config = dict(
    d_model=512,
    n_head=8,
    positions='rope',
    rope_fraction=1.0,
    bias='none',
    init='normal',
    beta1=0.9,
    weight_decay=0.0,
    lr_head=0.00575,
    final_lr_fraction=0.02,
    doc_mask=True,
    train_tokens=783100000,
    steps=5975,
)
Each number is 200 + 40 x the weight over the matrix's rms, rounded and kept within 0 to 999. Layers, rows and columns count from 0.

# layer 5 attention query, 512x512, rms 0.0298, rows 300-325, columns 0-127
192,238,200,186,227,204,228,200,237,188,170,220,234,170,242,197,190,172,200,198,226,256,153,163,207,177,175,167,203,232,203,162,197,178,199,187,155,186,258,174,214,159,169,155,166,235,251,156,198,206,200,230,219,183,172,204,206,187,183,256,202,169,171,121,163,224,209,243,183,249,198,213,217,228,128,188,199,144,181,188,231,210,218,178,228,259,139,186,173,143,224,234,205,221,232,234,250,179,197,207,232,208,196,206,182,194,242,188,179,163,240,213,140,256,195,205,239,201,207,230,180,196,178,199,249,225,241,267
180,212,115,204,255,172,269,154,188,231,224,252,227,215,202,183,179,172,222,181,223,256,197,160,199,230,198,174,201,186,166,277,177,215,176,193,133,193,202,184,206,154,185,214,261,127,206,205,169,228,199,214,203,170,233,155,193,224,171,262,177,133,182,166,173,199,233,172,211,138,220,220,211,168,190,191,243,193,159,176,247,222,233,240,212,215,207,259,212,222,223,249,168,237,229,210,209,145,201,192,148,155,251,195,249,210,178,201,246,249,202,211,200,279,184,200,217,194,236,160,175,207,154,212,232,162,214,216
190,206,160,208,178,256,203,228,181,180,248,212,182,278,187,237,211,219,258,249,225,186,177,233,271,221,184,180,138,221,183,233,196,222,214,225,203,191,209,219,190,138,200,182,175,200,132,203,228,207,124,254,168,214,197,211,137,212,217,237,153,196,180,194,157,186,233,227,157,233,219,246,204,203,156,196,216,157,191,202,213,181,166,260,202,188,193,191,152,214,135,161,165,242,215,179,173,222,209,191,168,237,223,213,235,225,177,209,221,210,210,208,232,255,230,225,250,225,197,135,189,209,130,123,190,148,223,142
180,217,179,206,210,199,232,200,183,150,283,246,209,164,234,166,183,195,230,176,199,172,230,118,206,255,201,215,235,209,181,186,114,149,178,207,248,121,197,198,225,117,245,217,165,157,177,199,194,172,198,262,148,176,221,81,215,229,169,232,244,230,193,199,240,188,227,204,221,209,257,156,266,236,207,187,183,192,253,207,257,242,193,190,124,214,197,264,170,244,201,231,181,199,203,208,191,195,161,208,171,159,256,190,251,233,190,194,240,183,265,179,217,222,159,182,215,200,207,235,185,233,177,225,158,167,155,217
156,176,249,235,108,224,225,226,201,233,200,200,167,203,172,252,201,184,188,235,145,241,219,156,195,150,211,77,201,196,211,126,199,216,212,155,245,290,169,251,257,152,167,224,189,232,202,198,155,150,185,238,226,184,248,156,168,173,236,202,245,227,224,176,195,248,217,173,212,129,223,194,229,204,243,176,223,178,148,228,289,246,168,237,189,150,199,147,197,162,152,142,169,174,160,230,215,228,200,235,194,266,263,181,226,189,250,171,205,210,189,171,238,183,193,174,212,286,190,147,227,184,157,226,263,187,171,183
258,188,254,183,221,206,232,159,206,260,220,225,229,261,228,207,178,201,178,241,184,251,181,189,217,180,217,166,197,246,189,241,194,253,188,205,208,261,160,188,202,235,224,178,251,187,202,164,178,224,199,145,203,159,184,193,224,176,198,199,209,214,209,137,170,209,246,200,196,233,159,180,199,186,256,191,169,168,215,223,167,161,194,238,226,147,184,240,208,172,185,206,152,183,275,176,194,158,180,217,180,176,217,204,165,223,189,161,185,188,178,221,160,206,168,215,134,196,189,159,175,204,227,193,185,159,237,231
207,248,225,167,217,177,214,262,212,181,206,191,163,181,240,160,125,212,253,174,226,173,201,151,243,174,219,159,162,135,193,193,256,178,230,205,196,254,220,203,175,242,214,218,215,249,233,242,224,222,139,209,213,237,203,201,190,194,244,153,153,214,231,151,136,207,219,275,197,190,275,274,201,197,198,198,241,164,172,235,233,196,203,128,224,156,234,198,204,282,276,167,200,205,114,225,226,167,244,225,218,177,172,167,254,231,201,202,174,206,245,123,233,251,219,226,189,201,153,180,196,160,200,178,239,223,180,156
192,174,162,177,233,183,196,166,261,169,210,200,209,264,233,221,225,160,212,205,173,217,245,201,181,241,195,273,143,269,172,258,235,160,193,190,211,258,178,170,227,211,290,213,171,221,220,244,183,249,218,181,160,187,217,233,257,194,233,220,166,221,168,216,212,235,219,204,223,152,201,204,186,158,214,219,210,238,212,257,189,120,177,210,134,215,177,240,171,152,142,175,170,178,162,200,206,193,161,204,222,156,172,213,198,184,145,248,207,191,213,174,140,186,184,227,216,132,217,233,228,212,151,179,214,239,252,288
240,185,164,163,225,153,238,151,221,232,200,273,193,197,207,174,235,212,185,187,196,244,229,186,175,183,153,185,180,235,195,274,181,172,142,164,174,148,221,177,251,167,223,172,206,126,229,256,251,225,194,203,191,223,254,171,213,259,180,256,230,136,181,166,174,268,223,146,185,180,184,199,187,173,198,226,247,223,193,157,238,225,270,169,190,181,204,263,169,219,227,264,237,217,194,183,194,159,189,241,188,152,278,162,267,202,204,182,272,262,233,250,247,261,146,211,250,209,231,183,149,224,114,246,241,159,221,221
149,206,229,206,170,196,182,214,178,182,218,144,206,145,193,198,186,237,194,186,182,183,182,224,186,180,271,216,198,187,236,186,194,203,197,161,187,214,198,193,166,156,177,172,151,196,213,213,214,228,249,222,217,208,231,188,190,221,222,207,185,200,213,219,163,210,190,249,208,173,218,216,231,165,130,190,183,196,208,192,218,174,174,192,184,215,225,171,212,209,187,182,187,208,174,230,222,214,197,191,219,236,223,237,208,218,198,229,233,181,199,186,201,138,228,196,244,185,202,193,195,183,215,168,160,232,145,179
252,194,202,237,294,209,204,180,210,119,177,245,173,193,205,163,188,224,235,224,258,213,221,220,267,171,222,160,217,177,225,219,239,201,197,146,243,166,155,202,149,146,190,217,200,202,234,217,232,194,147,173,196,157,266,256,198,165,165,179,165,180,172,149,199,200,277,246,219,239,175,187,160,200,196,195,180,235,190,166,194,71,224,224,190,194,224,230,147,140,199,164,159,211,200,195,159,232,207,162,232,141,214,198,239,212,194,186,213,167,305,192,199,218,162,263,171,161,229,173,198,265,163,221,201,156,207,172
235,192,179,192,216,178,177,209,205,192,160,217,254,222,213,187,200,209,223,223,240,188,192,161,205,205,175,184,182,211,244,208,197,227,178,137,274,190,206,245,212,194,201,195,232,188,220,240,194,234,246,192,201,207,221,195,189,236,180,201,167,153,250,191,179,215,175,210,197,181,197,252,203,193,229,205,263,238,170,224,179,196,223,193,217,173,179,220,208,203,236,203,207,186,180,236,198,231,202,228,213,131,228,189,201,213,221,152,216,206,193,252,191,209,161,203,199,226,196,191,221,236,153,192,216,193,183,205
188,239,271,213,206,191,226,216,178,249,152,185,184,224,186,284,201,193,169,208,165,223,249,187,214,184,229,142,202,230,208,107,191,211,266,211,276,186,218,225,196,184,208,210,193,225,242,134,199,209,168,248,208,243,160,167,194,142,186,148,232,228,234,215,273,211,209,195,163,203,160,131,155,205,223,250,184,136,189,246,221,241,142,244,194,162,172,201,184,188,185,155,155,190,249,200,197,128,239,220,169,230,190,247,191,165,232,231,139,215,242,177,194,151,213,142,158,166,197,240,228,197,156,176,225,208,160,147
271,188,176,148,234,149,227,225,211,290,166,226,195,242,229,176,158,193,226,285,198,203,231,207,197,190,152,202,205,230,232,274,154,207,153,193,208,171,230,194,253,265,197,191,229,184,246,264,218,181,205,221,131,218,128,184,223,207,183,200,228,158,273,184,154,291,171,208,273,250,191,288,201,180,239,188,208,188,182,170,191,232,235,211,189,130,179,269,233,180,221,223,209,211,211,208,200,158,273,180,186,184,228,153,255,156,233,160,218,168,160,237,276,227,182,207,129,227,225,193,186,219,173,154,193,132,190,241
168,187,175,174,189,235,217,172,191,152,237,190,169,147,218,149,179,203,191,183,160,192,219,209,162,201,191,153,229,203,242,138,216,252,181,210,157,162,186,196,207,179,236,242,227,160,215,152,203,111,133,219,253,201,214,238,187,210,168,222,169,175,168,180,161,162,175,195,202,173,178,214,205,234,216,184,196,177,170,180,263,169,227,186,195,187,187,163,131,136,209,159,180,143,185,178,193,186,202,185,264,238,181,154,219,221,209,248,182,198,271,208,203,244,231,172,172,230,282,152,157,249,208,227,202,274,182,155
174,243,190,259,131,233,208,191,175,169,221,229,195,235,154,137,232,188,224,225,166,159,155,195,145,251,207,176,208,186,230,178,132,181,214,171,207,148,193,178,201,207,182,213,164,190,199,162,184,153,161,267,181,226,166,192,232,197,202,174,239,185,208,215,203,175,178,188,144,224,198,130,227,228,180,237,169,205,230,182,223,189,254,187,222,222,206,150,183,186,259,225,145,241,168,197,219,225,156,164,178,259,204,218,187,238,147,165,147,238,167,179,213,68,216,138,186,245,207,296,131,165,241,208,199,182,160,169
287,211,197,187,163,130,246,152,248,222,143,271,212,208,281,167,215,172,222,246,199,214,163,212,194,225,160,157,179,145,163,270,166,187,155,224,243,168,211,207,181,200,246,156,204,224,151,244,243,203,210,184,84,176,233,181,280,217,204,273,183,163,222,224,204,192,179,212,217,251,254,261,238,239,263,176,214,235,170,208,192,250,236,167,181,170,256,282,175,218,217,190,176,190,204,218,211,176,199,221,158,184,254,187,262,194,230,185,248,207,227,277,225,262,227,173,202,220,161,179,147,207,167,162,196,155,200,180
171,154,138,190,244,211,149,141,248,176,156,131,270,206,157,205,235,179,231,188,223,189,142,235,165,211,213,244,152,174,131,240,190,180,208,154,116,244,219,146,213,180,188,240,191,215,192,180,205,224,192,181,225,193,207,260,201,138,215,166,136,197,138,174,202,165,112,226,139,175,214,252,232,193,189,214,269,222,188,236,199,238,177,132,274,249,191,214,247,236,241,256,218,270,168,211,189,178,186,165,213,228,170,204,174,228,195,243,196,256,178,187,129,206,207,179,197,173,257,222,173,165,221,192,214,204,215,235
209,119,232,202,249,173,224,110,219,253,253,199,216,166,228,209,184,269,212,175,204,215,155,167,210,246,247,186,190,225,217,190,209,230,214,192,224,222,230,199,141,192,227,207,141,131,215,248,173,212,180,230,194,181,170,200,255,177,175,252,142,157,176,149,209,206,278,275,170,175,222,229,185,152,182,193,257,122,249,180,163,237,228,297,235,227,173,113,242,209,174,175,209,196,211,137,212,176,199,178,223,203,150,216,166,184,231,174,179,157,147,201,191,159,227,202,234,187,160,207,141,186,181,189,219,304,196,202
165,219,171,195,204,223,255,267,184,183,232,240,240,168,213,188,191,256,204,197,187,233,249,174,164,182,202,268,207,214,202,180,237,197,197,242,160,209,277,224,161,241,182,220,193,184,243,208,236,149,204,249,145,161,150,211,223,189,170,189,222,205,195,205,185,219,232,230,222,204,202,281,226,175,109,223,248,166,258,187,193,267,223,304,187,174,225,154,243,187,161,247,167,231,152,182,170,236,283,228,183,288,140,166,209,175,184,189,147,203,191,204,131,170,159,182,234,188,209,204,183,212,225,227,243,237,189,196
179,184,226,244,175,185,206,188,196,233,199,186,171,202,205,154,159,197,241,233,178,207,207,199,209,165,200,172,201,207,203,189,221,127,224,105,233,189,164,225,202,273,226,186,184,177,165,244,182,183,214,174,144,210,191,195,212,148,248,208,187,160,197,273,154,177,209,189,171,236,187,187,217,168,178,170,218,184,217,262,174,183,226,193,193,148,201,249,222,189,181,260,208,201,262,157,235,223,187,208,163,201,206,186,169,174,141,197,195,199,187,247,222,247,210,270,201,154,218,210,174,189,270,151,183,235,160,182
230,218,200,238,200,229,158,185,192,195,208,245,206,189,210,198,237,157,168,232,264,242,143,233,246,262,206,192,203,271,221,202,188,218,210,218,202,183,199,224,234,252,166,239,181,186,227,228,198,158,223,220,160,209,222,261,201,235,132,243,159,182,173,172,206,232,188,221,235,215,208,208,146,173,131,147,218,226,204,161,205,174,244,188,197,166,203,156,151,182,230,185,208,196,179,184,230,228,199,170,216,230,172,186,241,195,205,205,221,177,213,171,234,205,190,196,168,224,144,169,170,160,204,178,167,202,233,189
179,164,192,204,135,156,195,208,106,213,217,235,264,234,176,223,195,155,167,208,235,230,195,218,192,231,254,123,225,242,205,156,216,213,308,215,225,265,188,293,206,209,137,240,202,181,212,129,181,161,219,121,184,162,171,211,179,179,287,190,125,166,166,230,190,149,197,196,196,183,161,223,205,249,190,237,145,212,185,218,214,254,174,180,222,191,243,250,206,171,183,249,151,191,177,194,205,220,211,223,181,187,188,185,165,221,103,184,208,158,199,177,189,223,233,191,132,180,200,126,250,219,227,242,217,225,262,306
203,232,232,168,213,208,168,149,295,169,180,197,138,164,194,209,180,194,181,197,140,148,180,166,219,219,181,205,156,229,295,209,214,191,143,183,192,191,200,207,240,249,272,164,190,246,202,239,223,237,201,213,215,177,122,226,164,160,148,244,183,166,262,116,201,172,188,170,222,238,217,236,234,192,225,196,207,202,202,298,110,146,178,159,223,237,205,206,226,112,171,170,195,222,215,165,167,244,147,201,208,208,227,265,264,143,207,180,186,235,186,158,224,255,232,229,164,210,211,190,189,138,193,241,256,209,157,219
212,151,145,143,213,155,237,235,133,232,237,183,178,265,183,183,204,188,211,223,197,231,172,224,113,203,161,172,207,213,221,159,234,212,278,183,233,214,227,222,201,251,257,191,205,232,197,157,209,199,187,186,187,202,265,165,157,274,219,127,185,169,212,212,217,189,169,158,151,139,161,203,271,224,199,199,195,223,241,236,236,262,216,183,162,181,221,227,225,253,217,213,213,189,169,252,198,188,256,260,198,218,156,170,189,188,121,203,159,146,219,217,170,207,184,105,166,233,245,172,247,209,178,216,158,164,230,258
182,216,205,204,235,232,312,189,231,237,132,174,272,95,247,194,155,259,232,198,260,205,199,226,254,184,223,246,193,247,160,172,157,200,178,157,167,170,227,200,218,198,269,216,277,163,203,210,193,241,137,217,209,230,233,221,180,192,138,221,203,194,202,170,212,253,244,243,190,198,243,161,169,222,248,210,178,204,256,161,206,221,211,240,219,132,177,218,188,197,191,248,168,267,217,231,216,152,215,149,148,185,253,219,239,167,187,178,180,229,208,190,259,200,172,174,280,200,177,187,182,174,210,199,240,143,157,172